Part of a small language model's weights.
Size: 11 layers, 8 heads of 32 (1 for keys and values).
Architecture: RMSNorm before each block, rotary positions, no biases in attention or MLP, untied embeddings.
Each number is 500 + 25 x the weight over its row's rms, rounded and kept within 0 to 999. Layers, rows and columns count from 0. Numbers have three digits each. The size before them is the row's rms in percent of the matrix's.

# layer 2 MLP down, 256x704, rms 0.056, rows 0-42, columns 0-63
096:490495513498501482489511508548512506494491550466467538524528504557510489516514513496548478475517478493480494514491455519491499501508485494540462537525518512485522472476503529510475489462501511
100:511530538488495524524569505516487514518481526520457507523484489552499490489480498540503465467508480482508507511465509503455472509538520494505503491477516482496545498505510521455521503532512523
108:515513515506532530529495477506512502467512490467510517469516479433537531471514530477499510488488474529481518477512493536504507490487530535481487495512537486485484497512485517502479521452502514
100:519410456491488461488500474470519501468508489575513548497485538490467502509509505487441493503511493493506495506493460474490514522494486515526504492478465498496546501484515451506483536484513471
092:474499473491518529467467480491492460514465539488441508528539492494504495496485514473473497515480480458457498509452504542470510450557471511502518544530529475494501514537473513493500469533502474
102:516461545539481516503510483554541479496472510481473478513476500475490501441520494473507480503449527485524522534520512458497543516504518527522537501493503514502467506520495486524506459492476499
098:475522449515463460501474498491491513453511495480459473504547498520499523524493515520509517554528504508551466515515513519501436483477481503548528554493513511482526470509467520507479498482523536
097:507460466495463498504521476484479467526530489517505460476509526517510466485500527486547491483494520527481450531476505514483512513458514506504472519501491495502509518487521515490514466467507511
094:492500516510462543515491480538482497518454496473552510582505528480494471519514500506531493499460521549486476522499522482489506510520467535470509520523527494531486476476528546508481467511477546
103:508493519503510490538505494506459495512476512446483449498489481552496480447518487449502464496498487512473481461495516503489521467515488466496523469472483516518467513497496503519462496474488523
102:514513526479524480522473484534532491507492530532504490501507483499472513511491489501485530520486504492536479532501528500538464523513490510544495511535492493502495479456515471494513492496522520
096:489520466512474498503530490533502489505483516517458544506479487511544493485512477497518487449494489494460523496491487517499509456494456475461505491493474532494499517479484528491485489498473537
092:507523465476552478512478498433479508479523480512518529501478495491504480479486500482453505546496517532489499503563509506512471565507485478489515552510512507479499505517508504487490539487510480
098:551488449482494542472490495478467526477528485486523486497470520491519510489511534505459491518484471502510496479480511482525496471448493473480498496508452513540502506495533513523474516465479473
087:500542543468547483464559524557512504504502544545488487531524454546480524459523481504546514536490489499483491504559508455453462489538484495468490496496518479566527504544506517486483549531515515
097:493524479484515493508477480542534507464498516471542476465511508483504513519477464524484500478528460471542523509515504537494519492481458510453499505517488504491501487474486491509452491469499475
088:521482485557496526488527485505523479514482477455473510500501560514451470489492470484522500494528507479474473465473512495477535484488487508487486457472491467474522490545503528504508504504529479
099:525484522532495518542556466512451509510474518509473511495491498528503519501502465556497489528510500525504533511512515463482498466515516507497504514538505489492529441490491504533485529546490464
090:504532506538480547493520525457524457495496463461515464493528558536474510507478491515492504502518476489467511488451508479471533493539527534508490502508512561497496507486517518535524461547479502
094:508441495501499481489497507512494502511511534574511516478482506498505562515549512484514482502511494473502480478529463523500467478447464503520516486509523449506506462549506474479491515517485523
101:517487518455554480447507491506504530464478506481508514502493542512506490517557496508490512512505521486520501496504493484484467520473445504487494538496503545465516483509534441504513496482512533
095:541495499508501453524456499517525499523530507515437509494489486507496504521492495504516530493494491488511468503488491481477475485454480527490516509508499522486504480506476486490482478489491491
090:466514521515531493508503517537537522459450502474455510500527512471467468501510487520468481500493524518487488540545521496500506502512465516517512533500508539525508471486495532491542531513514490
094:534491464521519527535535519490475510496527525514503486502463485488535518473510530530528504463525444515491518470537521529485460461516448496538464475529493480495487507467480495498482545499494475
097:514507464488495514497506457506515472539484504524541520468515522534548548516477515482501504532494538506507469468486494521522516495461497494467503526499508510483533493455498462506512489495480468
102:500498537493459528487513532517480473553548472530491531510502484517534492516503510489461500461495470503496505483464506531539524495514517504496469450461494550526496465520505550481509535490481533
099:501478510504522541502491484453489464505457525544483467522479512486522445497507521489518493510501482528452476470477501488501533462514505477480497497510484503505522515501523546495488505557522496
104:541500501475489515520499509532465528480505469448514537510484479544492509534520505506422484474545498522517528555513528509463550492493495542498531528504497548503465480526477513508537536544512533
099:521519516512474531480508460531498468480501527494459495518511497535504461518504500474496498471487505508487492478478474496472499524522500507474490478502520511472483518513512527496507486504498548
182:496514484524495506464496483473504515520469489494513502531546511511476516498494465539494534538436497493549506486487548471487480478470477485512532520467508515496513458496491514545476528512562505
131:452531517478470537492521494509493421477509488508500500525447520470535492458529521498462487495473497464499492518475490503509508495510453497491472525515489478522489480492490494483519504437487503
094:493521479547489498528461470484514542496459504489474496497477472495487520544479471459478490535508488499536499503477491491523502463550482470504536517492493526422494515508514503453530459488523459
093:498477479465495491549519497537494536488475507451465489490493522492508493444438496531513459491461489461505474471521477528501472523454490521467515485495504504458526543463503517502504482485478523
102:495491494518428524532510483490530494492500490541447534525489504499480488448506479515514524542509508482504501516494478510528508503523475540451542503455485515527503486505476503500506484488533544
091:483470498552477481525496501481497492540463537470559500534524512504524517534505506499521445520503463488505470492543498493498481484460558485468494507542503537491527474492535527523541516459513499
093:532444488531499482483468536481430543484521504469540542465538471487485491524557507482490497503496506533500502529517489464511543493476483491481500508462558512498534512525549506506502455495497544
093:471480491494460511467438473500536508455527506494493495458545474529507510497482482539516543479485495516499472533527517479567508497478501508481530504503519490427493437494523534515527506529486469
091:529496513496510502496465500517530491515489517508513500501482504473480524491441481480559471477487551494496528455410520502485555482442508533524475468506495479532484543463448555504470523534484479
096:486558448528513477497532506515472484523503485492514574477537522487452508553477511507505546491507480499476459504508483449520544488485537501486491471525508469456472466429502488516512504564524568
092:513481508500499510496518503535492446469489493538541507530466481476524514558501467500504486499500493496504513492477490513527485524513500507493481469477482522465502487470502475507501513472489525
106:488515531485505480485522493517484461516523492503493494501506499514518502482509488448529486506542530568459518492484490518485556497524530475519485441528494504532534524513489543462499485528508521
092:513489500450488502522506514455473551505551530497501465493490507533491544457486502539536528497480489488507487499544523497494491498525477510516532475453487512496489502501504511488495547530495529
092:514519521502468511468507448532476484486497514508488550510514513529555510533508489483470529508541462472518487479500533559493463466518515557514507512524494501523496477525522556502406471469494479